Weights of a small transformer language model: 15 layers, a variant of Adam for these matrices.
Each number is 128 + 24 x the weight over its row's rms, rounded and kept within 0 to 255. Layers, rows and columns count from 0. The size above them is the row's rms in percent of the matrix's.

# layer 5 MLP down, 128x384, rms 0.106, rows 0-104, columns 256-319
size [ 95 120  83  89  76  98  98  98 109  98  75  85  80  90  73 106  72 119  88 110 104  99  74 109 102  96  97  73 110  78  81 101  95 119  92 123 119 117 103 103 118 111 115 100  99 108 100  92 101  89 122  89 103  81 104 109  99 108 116 112 101 112  96  93  91 112 102  93  94 117 101  74 107 149  99  93  87  99 110  84 104  98  67  94  85 114  81 115 103  82  93  89  86  77 107 104  97  95  73  77  85 107 110  93  80]
[[ 96 117 118 127 116 186 150 133 168 124  97 134 115  88 120 150 132 120 118 123 145 114 128 133 143 107 161 107  76 126 172 126 143 162 132 132 161 144 102 115 179 150 151 135  69 154 143 103  67 158 131 155 101 141 172 129 110 104 135  97 130 120 129 157]
 [116  57 130 105 144 129 148 135 102 100 130 142 182 106  84 125 108 121 129 154 102 131 111 146 119 159 135 114 141  94 137  99 121 123 124 129 119 118 126 155 126 109 112 138 109 114 128 113 118 141 149 147 100  71 129 148 144 102 144 150 156 124 152 152]
 [125 144  97 146 180 147 143  90  68  98 137 156 210 164 170 125  81 138 118 118  87 120 145 142 129 118 109 115 129 120 121 148 128 117 115  97 156 116 125  98  87 106 155 141 153 119 145 122 161 115 174 116 135 136 115 139 130 107 137  83  87 149 157 111]
 [108 104 128 172 120 116 137 112  91 131 126 111 124 120 167 131 131 125 102  97 139 142 132 149 101 128 123 118 127 137 167 143 107 138 119 147 100 135  97 124 144 115 174 112 121 116 102 134 103 165  79 124 121  78 170 128 102 174 153 100 108 124 116 162]
 [130 188  98 136 109 135 106 106 133 126 115  99 120 142 177 126 144 126 132 138 125 126 111 140 137 167 146 150 110 119 179  96  95 157 137 140 165 114 163 112 110 120 144 109 125 142 154 111 117  91 135 140 130  50  91 129 136 120 154 114 121 147 128 141]
 [ 85  68 129 140  86  71 150  98 101 113 122 146 105 150 144 140 138 117 116 105 117 104 124 114 107 164 166 126 137 115 106  67 121 103 137 136 129 106 133 133 113 121 127 141 156 127  82  98 106  82 112 141 145  83 102 130 138 140 160 137 119 125 156 124]
 [ 97 179 128 128 109 128 109 130 129 148 106 146 161 131 122 131 117 119 119 162 111 125 124 131 129 120 176 108 100 132 149 116 124 150 118 135 124 147  93 125 177 140 134 141 145 142  90 171  92 129 141 156 122 130 147  66 130 126 136 107 136 115 141  87]
 [136 132 126 139 117 117 125 171 133 124 119 109 110 149 150  93 146 136 113 144 131 101 108 166 125 136 135 168 129 121 122 164 106 140 130 113 117 146 168 108 136 130 167 128 155 121 155 132 135  92 133 165 161 119  93 146 115 118 184 104 171 101 107 127]
 [137 111 136 170 121 114 153 121 128 105 119 163 102 127 121 145 127 137 143 131 142 143 136 111 125 144 126 148 129 131 100 181 132 138 116 111 135 125  87 144 143 137  89 153 120 109 111 128 161 118 113 120 123 154  97 129 128 146 150 168 104 108 108 142]
 [ 86 162 156 105  97 144 140 156 160 152 133  96 125 146 133 116 129 135 119 131 170 153 143 108 129 147 140 132 129 119  90  91 108 128 123 132 145 117 148 184 122 121 104 134 148 124 132 145 153 130 159 191 117 147 137 118 113 148 118 142 140 104 130 166]
 [135 127  90 166 120 122 124 160 168 102 124 138 221  95 110 128 113 141 120 139 143 150 140 130 104 146 112 129 142 105 151 102  90 102 110 132 126 107 139 122 130 122 122 141 100 125 138 138 130 107 130 140 137 124 140 144 122 157 134 131 138 124 137 136]
 [154 108 133 185 142 151 137  74 145 116 142 107 163 129 140 142 139 133 125 150 111  88 110 133 126 106 127 130 111 146 110 151 135 101 117 105 118 112 100  94  93 118  94 114  94 141 101 134 103 101 113  63 132 120  88 100 139 149 117 135  81 156  86 118]
 [150 135 156 124 107 120 135 121 104 118 127 134  91 119 150 138 153 113 113 168 141 108 105 117 151 131 100 124 140 120 168 153 168 131 147 152 130 156 119 102 142 109 106 134 107 117  94 136 124 109 121  92 100 114 145 141 186 116 103 142 105 124 167  88]
 [110 184 143 125  62 105 126 111 105 161  78 201 161 137 120 112 142 125 142 155 135 116 166 137 151 119 106 154 120 181  98 115 129 112 127 136 152 135 184 129 111 120 142 169 117 125 113 155 130 159 128  94 128 125 136 143 103 114 103 183 120 146 121 102]
 [138 137 114 113 138 133 118 106 119 170 173  78 151  92 138 150 128 135 138 136 129 110 133 126 122 132 122 161 118 162  90 141 108 104 133 102  96 103 131 135 140 143 122 132 124 131 135 140 132  97  94 138 142 135 149 108  93 159  99  91  99 139 134 126]
 [ 85 118 100 160 120 121 133 152 183 112 101 110 116 128 113 146  95 126 140  91 139 106 138 165 143 160  95 102  50 115  91 110 108 134 134 114  97 101  96 160 134 150 122 131 137  92 149 146 110 116 139 194 106 123 127 129 116 101 153 145 120 116 170 130]
 [144 141 113  81 148 131 137 129 129 179 145 117 167 131 110 160 169 129 155 121 125 173 114 110 114  98 160 109 114 130  98 125 142 129 123 126 133 138 147 119  81 157 170 137 159 108 137 127 150 100 140 115 122 119 139 127 146 189 134 108 124 161 145 102]
 [126 131 150 185 132 161 156 165 105 143 106 120 122 168 131 149 106 133 130 161 136 143 144 119 120 143 135 120 120 128 138 141 117 173 127 134 137  90 164 148 116 109  95 125 124 110 103 180  78 144 108 130 117 104 110 129 113 119 163 129 125 139 109 137]
 [161 134 126  94 163 100  93 103 145 132 148 137 128 136 131 103 173 119 128 126 164 129 151 127 112 133 142 133 134 105 143 174 157 119 149 141 152 133  81 108 141 134 112 127 135 163 137 132 128 114  96 121 121 116 147 185 131 141 110 116 123 155 135 120]
 [155 147 126 149 118 130 124 140 132 170 129 158 122 200 173  93 128 130 109 116 112 134 134 128 131 105 117 162 170 116 111  68 113 108 118 136 162  32 157 117 121 115 124 114 151 141  94 137 133 197 161 152 110 152 150 119 127 107 108 139 115 106 163 135]
 [104 137 117 114 139 124 154 115 127 116 144  97 127 117 121 128 158 139 132 102 148 102 141 143 135 149  89 134 148 126 134 124 120 129 117 159 108 100 143  98 126 115 116 121 104 103 172 106 128 129 118  78 140 106  88 147 144  62 154 120 125 133  89 115]
 [153 158 114 151 152  93 119 133 136 126 123 134 189 157 146 128 112 138 135 126 107 146 132 119 132 171 103 127 115 159  96 102 126 107 114 111 122 109 106 152 101 104  96 147 146 133 120  76  95 131 160 104 150 102  76 128 105 175 147 139 135 119 156 131]
 [127 123 131 107 119 111 123 115 135 117 127 104 128 150 135 127 118 119 167 140 135 143 137 158 126 156 108 168 128  99  85 118 161 111 138 150 141  98 144 120 110 150 130  92 146 120 156 106 165 140 171 145 118 126 103 136 124 115 108 107 158 124 115 144]
 [136 169 117 150  96 110 121 130 112 178 151 126 114 121 124 113 121 129 123 103 183  92 149 120 135  99 114 153 135 123  91 147 105 143 118 129 135 115 151 131 173 142 156 120 135 140 123 107 155 138 119 177 141 153  96 140 137 117 161 103 118 146  90  99]
 [ 96 129 154  38 158 131 109 147 113 138 109 121 185 127 130 100 140 132 131 102 178 132 129 114 132 132 106 125 127 108 124 135 134 132 141 135  95  83 128 135 148 125 114 104 116 114 135 112 151 116 134 180 127 100 156 169 117 113 117 141 183 133 117 125]
 [184 116  96  56  78 138 147 142 119 150  81 111 103  94 125 164 106 120 150 150 138 113 140 119 126 119 148 124  96 172 166 122 114 105 107 147 123 130 174 154 183 112 148 139 117  91 114 105 128 131  79 127 120 128 163 167  92 140 143 191  88 132 123 129]
 [131 125 127  71 185 134 128 148 105 119 157 126  99  87 151 104 194 142 129 159 137 154 114 130 125 142 147 140 109 134 162  89 134 157 117 140 148 130 119 157 102 139 147 109  77 140 116  96 125 161 113 127 129 152 158 123 121 157 111 127 123 152  97 109]
 [141 174 152 138 127 181 191 121 161 160 107 128 107 119 147 138 177 138 175 167 119 130 122 147 125 168 158 141 124 116 122 145 136 106 119 137 157 154 102 111 123 115 143 149  98 119 137 133 156 138 115 132 148 132 113 150 136 118 122  85 142 147 120 159]
 [118 110 129 157 149 118 128 118 118 140 108 123 152 131 183 119  97 125  90  92 156 131 105 125 124 130 165 116 131  94 121 132 143 161 134 112 144 101 139 171 138 131 136 122 123 118 145 116 189 137 129 168 111 138 151 106 109  91 115 159 147 145 136 113]
 [136  58 142 149 127 163 136 139 123 125 102 127 135 127 143 143 106 125 127  88  84 164 108 161 118 130 116  94 129 135 135 112 149 119 128  87 126 119 135 131 127 172 123 139 137 119 114 160 132 151 138 106 105 132 118 134 103 152 125  96 149 117 124 114]
 [140 136 149  83 120 118 100 104 122 128 113 154 136 118 159 135 154 113 109 175 108 120 119 122 134 133 110  94 143 138 152  97 127  72 100 132 112 118 162 117 170 119 103  83 118 120 124 124 126 111 135 139 136  99 152 106 151  66 150 118  90 102 123 113]
 [142 138 120 126 146 126 160 114 130 129 161 106 153 135 141 138 153 119 117 164 121 140 114 130 115 124 134 129 103  99 128 132 106 122 104 167 177 153 152 114  96 121 127 149 135 147 126 142 155 159 126 110 118 148 130 124 140 162  90 148 166 103 155 143]
 [111 150 149 126  97  92 147 120  94  92 108 147 127 103 111 139 123 132 144 127 115 129 139 132 112 131 122  96 102 128 117 116 134 150 129 158 110 138 137 110 110 118 135 138 129 126 139  92 110 110 139 122 166 131 100 112 115 126  90  95 167 114 118 134]
 [155 190 142 100 110  89 113  83 132 103 151 178 151 110 138 138 159 132 154 124 103 142 120 150 119 125 101  99 113 136 119  92 140 101 123 116 138 131 156 122 116 139 113 125 139 121 144 122 137 125 156  89 125 179 130  83 113 129  95 132  95 151 133 119]
 [161  89  85 126 130 138 147 114 112  82 137  84 148 106 138 158 114 119 106 100 105 116 113 150 116 148 117 104 144 131 127  95 150  79 122 102 114 158 121 163 102 134 132  97 159 112  99 105  87 125 115 128 133 128 167 123 146 145 114 167  75 134 132 178]
 [155 149 127 128 180 143 131 117 127 120 124 135 133 154 103 135 135 128 140 133  94 132 125 131 116 127 102 114 142 129 100 117 120 140 130 117  83 152  94 142 125 138 112 136 151 112 108 126 138 134 146  96 142 140  98  96 151 177  99 109 105  77 155 127]
 [102 137 114 157 145 151 136 171 125 110 130 117 128 138 120 127 119 132 108 107 131 112 139 132  94 119 133 102 157 128 101 156 140 144 111  96 131  79 130 175  93 144 124 154 133 165 137 104 122 136 168 110 152 184 146 142 116  82 129  73 133  89 110 102]
 [185 100 123 122  85 153 144 136 137 143 172 166  93 128 118 126 110 142 147 133 107 140 112 123 118 137 120 124 130 135 134 142 150  88 142 131 141 142 142  81 131 137 126 140 107 116 153 164 142 135 128 106 122 126 151 129 139 146  78 115 127 100 123 105]
 [139 104 108 106  78 129 126 146  99 152  81 126 136 115  91 115  78 113 108 125 103 124 124 139 122 149  95 112 114 129 117 113 146  92 105 117 137 121 157 135  97 120 123 112 116 120 148 143 116 150 136 157 153 105 122 113 176  93 150 132 161 111 120 125]
 [128 146 133  97 117 127 112 111 152 118 133 125 175 115 129 117 144 134 140 134 147 136 106 124 123 142 148 131 140 131  97 114 129 161 134 138 126  96 104 100 119 112 141 119 117 119 118 138 173 146 126 126 120 118 106  99 105 120 102 128 164 127 114 161]
 [130 116 123 187 182 163 121 133 101 101 152 125 127 126 103 107 167 132 141 148 118 129 147 135 125 147  82 112 113 140 146 115 138 162 128 128  91 171  93 143 100 125 122 125 112 124 127 131 124 177 147  84 123 158 125 183 133 150 110 118 150 143 124 142]
 [119 147 108 157 116 170 147 138 152 104 132 110  71 130 127 119 145 118 124 127 153 110 128 136 121 147 101 151 149 141 136 165 113 231 125 126 110 108 102 156 161 147 124 110 103 118 139 115 115 120 124 135 109 133 168 142 118  60 158 128 133  96 105 157]
 [138 138 114  61 145 111 138 164 149 141 167 107 125 129 127 114 113 132 141 116 150 109  95 157 139 127 141 152  93 139  80 178  99 123 131 109 140 133 105 107 109 121 149 138 107 142 146 161 128 107 157 143 110 122 190 141 118 119 112 103  66 134 120 151]
 [170 143 118 118 110 157 131 139 115  91 155 144 111 108 114 158 114 120 130 126 158 116 124 125 141 135 127 130 146 130 147 131 118 106 121 135 101 138 153 108 121 127 157 157  82 179 133  92 129  76  79 119 146 148 182 102 120 123  97 144 116 130 156 116]
 [117 107 159 101 114 124 132  70 105 133  93 161 108  95 128 134  93 125 127 143 104 138 152  90 136 139 130 148 105 137 136  82 118 110 129 118 111 145 150  94 111 122 115 114 143 105 131 120 160 120 161 108 152  98 111 167 106 179 171 124 127 132 135 146]
 [105  87 134 112 131 150 115 120 144 183 121 111 147 116  92 124  99 133 106 151 135 131 147 154 122 134 110 149 109 131 130 156 130 148 120 125  99 101 162  99  89 142 102 121 111 111 144 153 114 110 137 135 129 168 157 106  89 144  92 143 135 116 133 141]
 [132 108 103 134 153 108 120  95 130 108 143  93 120 117 137 143 128 138 135 122 123 103 117 112 120 100 137  79 121 137 122 153 124 137  81  99 129 130 108 139 140 128  98 126 100 136 147 158 135  97 109 119 140 157 139 143  96 161  90 156 123 108 142 140]
 [157 134  95  90 127 105 137  89 147 118 130  89 141 121 134 130 134 121 131 130 119 134 145 158 124  99 131 112 202 183 127  86 140 146 105 120 108 120  84  99 122 109 120 128 112 112 145  97 119 168 137 141 160 141 103 107  79 142 129 135 134 117 144 118]
 [164 119 142  75 104 153  92 129 156 118  99 116  47 124 180 106 127 101 148 114 159 137 123 135 133 170 147 165 139 111 141 176 117 132 132 102 135 155 143 145 176 101 141 135 127 195 130 132  99  99 135 121 145 168 120 105 136 109 120 120  71 147 121 141]
 [170 126 113 188 132 112 118 128 127 151 141 171 126 160 137 120 105 136 124 149 152 121 121  94 118 145 151 149 108 114 126 117 130 135 116 139 148 158 141 105 141 143 116 123 156 125 127 100 148 122 135 120 173 145 156 107 136 145 136 152 114 127 146 140]
 [133 130 127 121  97 112  99 102 132 112 117 142 113  91 113 129 123 142 102 155  90 155 148 113 128 132 117 130 149 111 121 124 127  99 145 166 126 159 117  36 140 120 144 137 145 139 114 117 126 154 123 135 127  58 136  95 151 149 100 207 176 137 172 157]
 [107 113 152 137 157 122  95 152 149 118 114 188 131 155 178 142 144 108 123 152 148 113 133 118 141 115 155 136 126 130 105  98 139 114 131 166 109 123 128 183 101  95 105 155 115 147 131 144  87  83 102 116 109 178 119  93 133 157 111 150 141 131 114 109]
 [107 161 141  78 109 122 114 155  97 129 120 127 101 139 101 120  69 109 144 126 148 103 128 110 139  98 140 136 129  99 103 155 120 177 131  96 122 115 154 166 177 122 109 112 103 157 127 146 125 139 114 115 123 141  95 141 111 138  92 191 126 158 129  81]
 [ 72  57 169 117 117 112  95 112 160 124 110 186  66  96 111 126  98 147 143 120 121 123 122 140 129 129 137 129 154 131 117 105 146  78 143 127  96 146 140  94 112 132 112 141 121 109 142 108 132 132 134 129  88  75 113 148 145 146 106 109 153 148 107 143]
 [155 138 137 115 131  85 152 110 131 113 134 130  93  87 143 134 102 125 125 135 141 136 104 159 139 160 158 135  71  99 138 145 138 137 127 110 150 113 136 107 137 131  90 159 143 140 109 141 143 125 140 188 120 157 209  96 127 152 153 124 142 142 140 181]
 [129 121 125 123 127  97 137 140 116 136 155 174 115 127 126 142 164 144 133 124 135 135  91 140 128 111 160 142 124 107 160 134 136  94 145 144 115 155  75 104 129 164 156 125 112 127 151 160 122  91 112 129  91 109 161  75 152 166 109 205 153 159 122 123]
 [140 175 118 143 101 152 136 141 112  81  89 134 138 155 162 133 129 135 141 115 127 140 140 143 101 151 102 135 160 158  95  93 129 154 112 112 127 160 102 155 120 135 107 147 158 127 150  95  88 128 179 126 114 136 166 145 129 138 143  95 104 113  84 152]
 [117 150 165 137 139 124 125 154 138 120 111 105  94 105 184 154 132 117 145 143 146 148 131 137 112 117 142 175 117 125 139 126 140 157 143  91 111 108 172  96  97  77 127 113 127 129 124 126 168 113 111 102 102 112 121 112 162 167 162  95 133 151 139 138]
 [137 139 146 133 120 128 136 105 117 107 156 107 144 128 160 127 145 119 154 124 107 129 101 143 100 139  92  76 146 141 129 158 112  89 119 159 134 142 111 142 101 117 118 141 152  99 139 124  92 120 114  83 144 147 137  76 197 153  87 163  98 112 127 132]
 [132 161 102 107 159 111 102 140 135 104 160 141 112 159  90 141  82 126 134 130 127 116 150 126 112 103 137 129  96 119 131 128 136 142 116 124 130 106 111 100 142  87 121 100 127  67  93  93 107 161 123 111 146 121  95 145 124 140 110 104 142 136 115  99]
 [149 138  98 136 163 130 139 140  88 115 156 132 162 139 105 104 133 145 119 140 136 118 107 100 154 133 127 153 153 137 154 121 134 175 122 112 108 183 120  82 148 146 130 140 127 162  65 127 121 136 147 110  97 151 123 148 135 150 133 121 121 127 106 127]
 [131 140 147 140  75 151 117 147 129 128 101 112 121 159 160 124 154 119 104 100 110 132 148 145 144 146 105  92 135 109 163 125 132 113 143 154 116 181 150 127 130 137 165 129 140 159 119 113  94 105 103 137 128 143  99 132 157 130 143 118 141 156 139  76]
 [106  65 153 111 154 155 113 176 123 147 135 101 103 184 141 109 153 143 140 104 132 119 100 132 103 126 136 115 112 131 112 108 108  66 108 105 133 143 100 130 114 112 147 118 121 114 145 125 110  91 142 126 140 158 101  95 178 101 166 117 134 139  69 107]
 [162 110 154  88 114 122 161 136 146 110  42 147 148 140 141 123 133 138 128 132  81 108 137 134 115 162  91  87  95 128 153 134 144 121 123 120 156 123 130  66 150 123  99 130  99 116 136 134 126 174 168 120 138 126 123 156 160 162 114 119 150 128 147 152]
 [125  76 165 150 175 167 137  97 115 122 127 143 136 104  86 129  94 144 135 125 135 153 139 129 149 119 126 156 107 107 111 123 153 110 134 128 125 149 139 113 105 128 119 109 117 124 126 120 123 110 158 140 102 124 151 175 151  80 153  80 132 119 141 156]
 [134 129 119  86 110 111 122 135 164 138  95 128 142  73 113 111  96 128 147 101 178  94 132 101 144 109 159 133 134 112 169 102 100 138 127 141 116 142 137 106 134 167 132 112 112 124 141  69 109 143  95 152 131 151 173  81 132 149  76 144 155 122 112  81]
 [141 151 106 103 127 108 135 130  85 104  87 107  93  89 124 130 131 117 143  99 140 109 129 124 121 153  99  94 117 148 112 103 130 146 112 101  90 137 112 162 128 118 116 135  91 100 133 112 144  77 119  69 150 144 137 142 138 135 104  90  95  82 132 123]
 [191 105 104 149 116 126 139  88 129 133 140 141 131 128 107 123 155 130 142 114 105 141 113 148 127 101 166 124  90 131 162 112 159 106 135 138 140 164  69 134 155 139 153 122 147 129 140 123 155 143 117 128 128 160 120 112 133 159 139 136 127 150 115 123]
 [144 141 118 141 121 118 118 181 137 140 130 105 125 128  99 140 125 121 135 126 140 124 101 104 132  67 140 136 172 118 168 158 127 106 148 150 149 127 148 109 156 138 149 142 105 131 112 171 150 146 117 123 160 162 141 143  85 121 113  95 172 132 113  96]
 [ 91 168 126 118 146 113 137 124  89  71 145 170 129 169 146 138 139 139 114 138  71 162 113 137 119 102  93 141 155 120 108 142 163 122 147 132 160  85  99  82 141 144  77 131 117 121 126 142 115 112 129  71 150  81 113 112 112 144 120 101 125 127 153 118]
 [144 150 128 144 153 147 149 131 132 133 161 141  92 168 109 109 161 125 126 154 156 122 138 128 127 138 119 142 162 178 136 151 140 172 109 155 124 141 132 157 138 130 137 148 128 149 109 147 112 100 109  91 181 172 132  74 156 142 137  88 111 117 116 129]
 [110 134 129 166 133 175 102 149 118 112 157 146 160 146 135 126 136 134 143 110 153 129 124 123 129  93 192 127 124 131 128 136 140 134 117 157 139 110 163 136 106 162 110 111  91 143 148 123 171 125 109 120 145 137 130 147 114  90 130 111 106 135  92  81]
 [125 101 106 140  86 135 147 112 145 121 106  88  92 124 103 131 137 128 132 120 129 146 131 130 105 155 103 153 181 146 113 129 139 161 132 142 141 102 153 151 177 151  85 125 106  95 130 162 144 139 133 144 112 120  98 140 116  93 148 105 164 131 150 149]
 [ 99 158 171 115 131 115  95 151 100 121 126 141 154 161 149 113 118 124 124 109 129 157 151  87 142  97  89 133 184 146 124 111 135 139 123 124 134 119 141 164 123 141 149 148 145 119 119 144 156 135 124 126 144 130  83 136 157  81 148 117 133 112 155  91]
 [120 142 166 147 109 129 113 111 141 130 118  75 119 108 152 109 143 115 140 136 137 114 110 110 121 131 144 163 102 112 139 118 133 126 126 130 130  86 139 113  77 135 123 113 122 139  98 122 128 123 123 169 130  93 114  72 110 173  77 166 138 120 168 136]
 [144 147 150 115 149 151 107 114 132 168 135 149 129 150 118 125  74 132 143 145 115  95 121 154 127 131 159  92 127 131 116 172 146 132 140 128 138 175 201 131  88 134 127 109 119 164 120 128 173 126 136 114 115 147 171 155 158  70 108 142  97 128 123 153]
 [125 131 119 141 123 130 120 138 115 152 151 135 143 143 140 153  97 145  92 140 113 156 192  88 165  86 114 126 148 175 126 129 156 142 127 115 145 108  99 179 149  78 148 151 175 121 156 163 147 121 131 162 145 157 125 184 111  90 118 134 154 149 113 142]
 [111 100 130 100 129 122 145 115 122 101 179 160  96 104 167 155 130 125 119 131 146 128 102 150 130 155 103 132 147 148 119 163 131 133 112 154 158 130  95 159 139 123 120 135 158 138 135 152 153  79 135 159 116 162 108 119 145 129 145 123  78 116  89 180]
 [132 111 114 151 146  91 131 147 180 123 109 142 160 118 155 121 138 123 105 124 138 143  94  99 138 136 137 122 128 140 137 123 104 102 116 118 122 164 103 122 135 138 123 148 185 126 108 127 176 111 147 164  98 164 125 115 139 159 129 120 142 121 149 138]
 [117 155 126 113 191 119 136 142 148 151 176 133 105 127  95 153  86 121 171 115 128 114 117 135 141 142 180 139 173 145 152 142 119 165 138  91 121 168  83 164 178 131 131  91 122 130 102 146  82 105 114 116 129 169 152  97  98 128 114 142  89 111 123 114]
 [133 120 146 100 152 150 109 155 128 101 143 131 136 114 136 107 167 115 151 121  90 106 113 105 126  78 107 101 184 150 167  90 117 113 141 152 123 144  84 127 120 150 143 135 119 116 136 124 119 112 105 111 125 122 100 115 139 144  86 117 129 149 144 131]
 [143 187 109  92  88 116 163  82 157 120 138 100 146 102  95 147 124 124 123 109 105 133 106 131 126 140 127  65  94 144 139 137 113 114 138 112 122 111 166 156  89 118 134 143 144 143 147 155 127 193 133 129 144 136 122 169 143 134 141 157 120  95 138 133]
 [133 192 102 138 158 118 163  96 126 138 144 195  98 133 124 170 150 125 118 149 127 128 125 128 129 104 118 118  69 148 111 108 152 105 132 119 126 148  87 127 181 149 118 151 153 145 115 148 134 126 148 139  95 112  92 102 125 155 157 133 129 118 108 137]
 [ 99 124 142  67 179 123 137 133 156 131 147 147 115 128 160 116 165 137 163 101 118 103 165 106 131 155 110 143 124 104  97  89 104  98 140 132 138 101  98 119 119 149 129 107 121 131 138 157 123 156 110 172  94 146 122 180 129 106 140 161 158 133 127 131]
 [106 154 138 112 127  83 158 106  90 125 129  97  82  88 105 159 136 135 106 126 100 146 124 119 122 113 105 133 123 133 125 169 118  87 129 104 102  78 146 114 109 123 111 103 125 104 152 148 150 112 128 145 120 135 118  98 121 139 120 183 119 143 147 157]
 [112  92  93 133 152 125 167  89 141 135 128 104 155  95  95 161 139 143 114 116 101 167 135 124 156 153 144 160 133 132 174 133 129 139 155 135 114 161 162 139 140 133 147 133 150 124 158 116 134 132  85 128 123  78 136 121 141 145 139 131 112 124 119 167]
 [ 62 155 125  84 143 153 117 145  94 104 112  93 202 138  98 127 119 144 115 136 137 123 126  95 128  80 136 101 117 104 105 112 116  93 137 102  90 105 134 140 122 129 117 138 108 141 124  89 128 121 129 129 102 170 140 154 106 142 137  77 103 141 116  51]
 [148 158 129 161 130 119 131 144 116  93 115 142 120  97 119 153 139 128 146 128 166 124 126 130 124 150 128 126 158 142 125 154 126 172 133 121 127 166 122 151 167 119 137 133  70 112 155 121 160  86  59 112 127 162 128 106 150 144  91 109 151 117  90 116]
 [123  82 146 170 143 116 140  99 140 157 142 132 126 100  86 107 105 125 126 128 102 124 115 100 122  84 152 137  58 147 109 124 125 104 130 100 125 156 117 118  94 152 124 107 105 110 158  96 121 188 124 131 120 129 111 147 148 159  83 132  95 131 126 100]
 [137 125 121 153 101 146 101 137 176 142  99  68 108 161  81 118  85 128 108 126 132 137 105 163 158 110 152 125 130  91 129 116 155 176 174  99 145 128 157 138 137 128 132 107 160 126 124 153  97 138 132 138 128 148 174 155 108  99 153 155 160 129 110 132]
 [ 86 143 152  96 117 134 120 132 115  83  92 140 107 162 178 122 128 115 142 124 130 127 118 139 149 107  67 131 154 122 142  91 137 128 142 150 143 165 180 152 103 176 112 122 128 172 144 123 103 127 131 143 133  85 122 129 162 147 146 135 115 128 133 143]
 [132 100 156 138  95  66 109 126 148 143  70 173  70 130 155 141 151 128 108 122  98 137  99 127 112 130 117 104 116 139 111 148  95  98 140 114 131 118 117 159 132 102 127 127 124 136 113 138 118 133 118 161 131 131 139 125 155 108 109 146 136 136 121 144]
 [116 157 120 136 141 130 144 175 155 122 168  68 111 175 105 119 109 118 114  88 176  92 129 112 136 150 183 152 102 131 130 151 121 123 140 154 142 140 101 107 116 135 154 153 127 151 132 126 127 121 121 129 135 166  90 127 149 133 123 141 108 107 128 146]
 [134 151 133 154 130 119  81 118 132 128 121 120 157 132 104 118 109 134 124 171 102 140 139  81 116  90 146 104 133 142 156 101 143 135 110 117 150 146  62 145 135 145 112 102 130  89 134 130  70 150 137 108 136 136 136 119 120 128 116 134 159 187 105  72]
 [160 117 126 168 185 112 123 136 146 162 119 137 122 132 120 109 119 124 123 139 155 112 136 120 160 144 165 103 103 139 154  93 137 102 120 121 117 113 106 119 129 157 125 122 152 136 148 138 158 109 164 146 123  99 138 152 134 173 170 123 144 144 130 134]
 [156  85 128 130 141 108 108  98  92 124 133 120 130 106 154 119 145 136 124 133 145 138 141 155 128 122 114 112  72 131 137 115 126 158 138 136  99 136 112 125 151 126 127  92 134 109 133 119 127 139 150 161 115 143 134 113 132  80 145 159 186 122 155 115]
 [103 100 145 133 151 124 119 137  77 112 116 125 166  76 135 142 116 123  87 143  87 137 149 144  99 182  73  99 153 118  93 135 147 149 117 125 115 101 110 142 103 140 124 114 136 120 117 119 143 135 159 148 129 151 122 165 120 134 133  96 113  98 113 149]
 [151 116 104 131 129 110 126 107 153  92 120 141 131  87 100 153 132 112 151  64 138 122 147 102 163  98 151 103 100 113 190 145 134 115 125  97  73 134  86 122 107 120 123 141 105 132  86 109 110 131 113  93 133 124 160  94 120 170 111 115 145 138 121  84]
 [110 143 130 157 103 140 125 106 107 182 140 118  75 141 147 103 144 147  88 139 151 144 107 112 108 139 151 161 113 123 117 119 118 127 132 151 153 136 166  83 130 119 162 134 145 133  80 156 135 135 162 116 152 102 129 147 133 134 186 136 168 134 141 102]
 [ 98 115 124  76 155 135 102 125 138  64 126 147 178 124 134 127 182 120 144 138 124 151 149 121 120 127 127 177 121 106 146 160 107 126 125 130 154  83 131 124 126 117 147 125 156 131 135  94 138 122 139 134 160 120  75 123 114 111 136 124 125 112  99 115]
 [109 117 125 133 153 141 126 118 141 151 128 126 129 152 139 108 165 133 128 120 162 122 138 110 152 113 161 126 156 123 145 145 123 103 155 146 138 144 134 147 152  85 175 136 154 148 143  94 145 126 111 110 134 127 163 139 165 133 101 126  96 149 136  99]
 [134 132 120 113 122 166 150 109  95 120 110  90 149 144 133 129 146 152  97 157 133 160 181 117 122 176 135 125 125 130 124 149 133 167 141 144 126 117 161  61 111 105 121 136 123  99 163  88 125 113 134  94 134  96  88  98  92 112 125  97 179 117 130 112]
 [148 146 178 138  88 130  96 136 117 107  96 138 101 161 143 134 138 130 130  90 105 131 120 190 135 115 136 146 149 149 141  83 130 109 160 128 124 169 139 124 133 111 134 130 138 118 128 101 123 115 155 114 137  51 148 122 148 147 121  97 109 112 162 120]
 [104 146 124 110 107 141 124 116 115 114 126 172 122 148 113 123 136 139 128 136 148 133 133 119 150 109 146 164 139 133 105 145 110 158 110 143 121 135 119 141 207 137 146  97 122 107 159 122 128 106 110  79 132 102 100 146 152 119 118  92 109 147 166 113]
 [110 130 104 163 133 143 179 131 140  96 121 120 182  88 104 169  98 135 118 145 118 137 151 146 132 165 122 158 115 137  78 117 134 151 109 116 129 142 114 104 146 139  99 146  98 105 140 136  95 130 137  87 130  95 135 113 128 101  81  87 108 128 126 121]]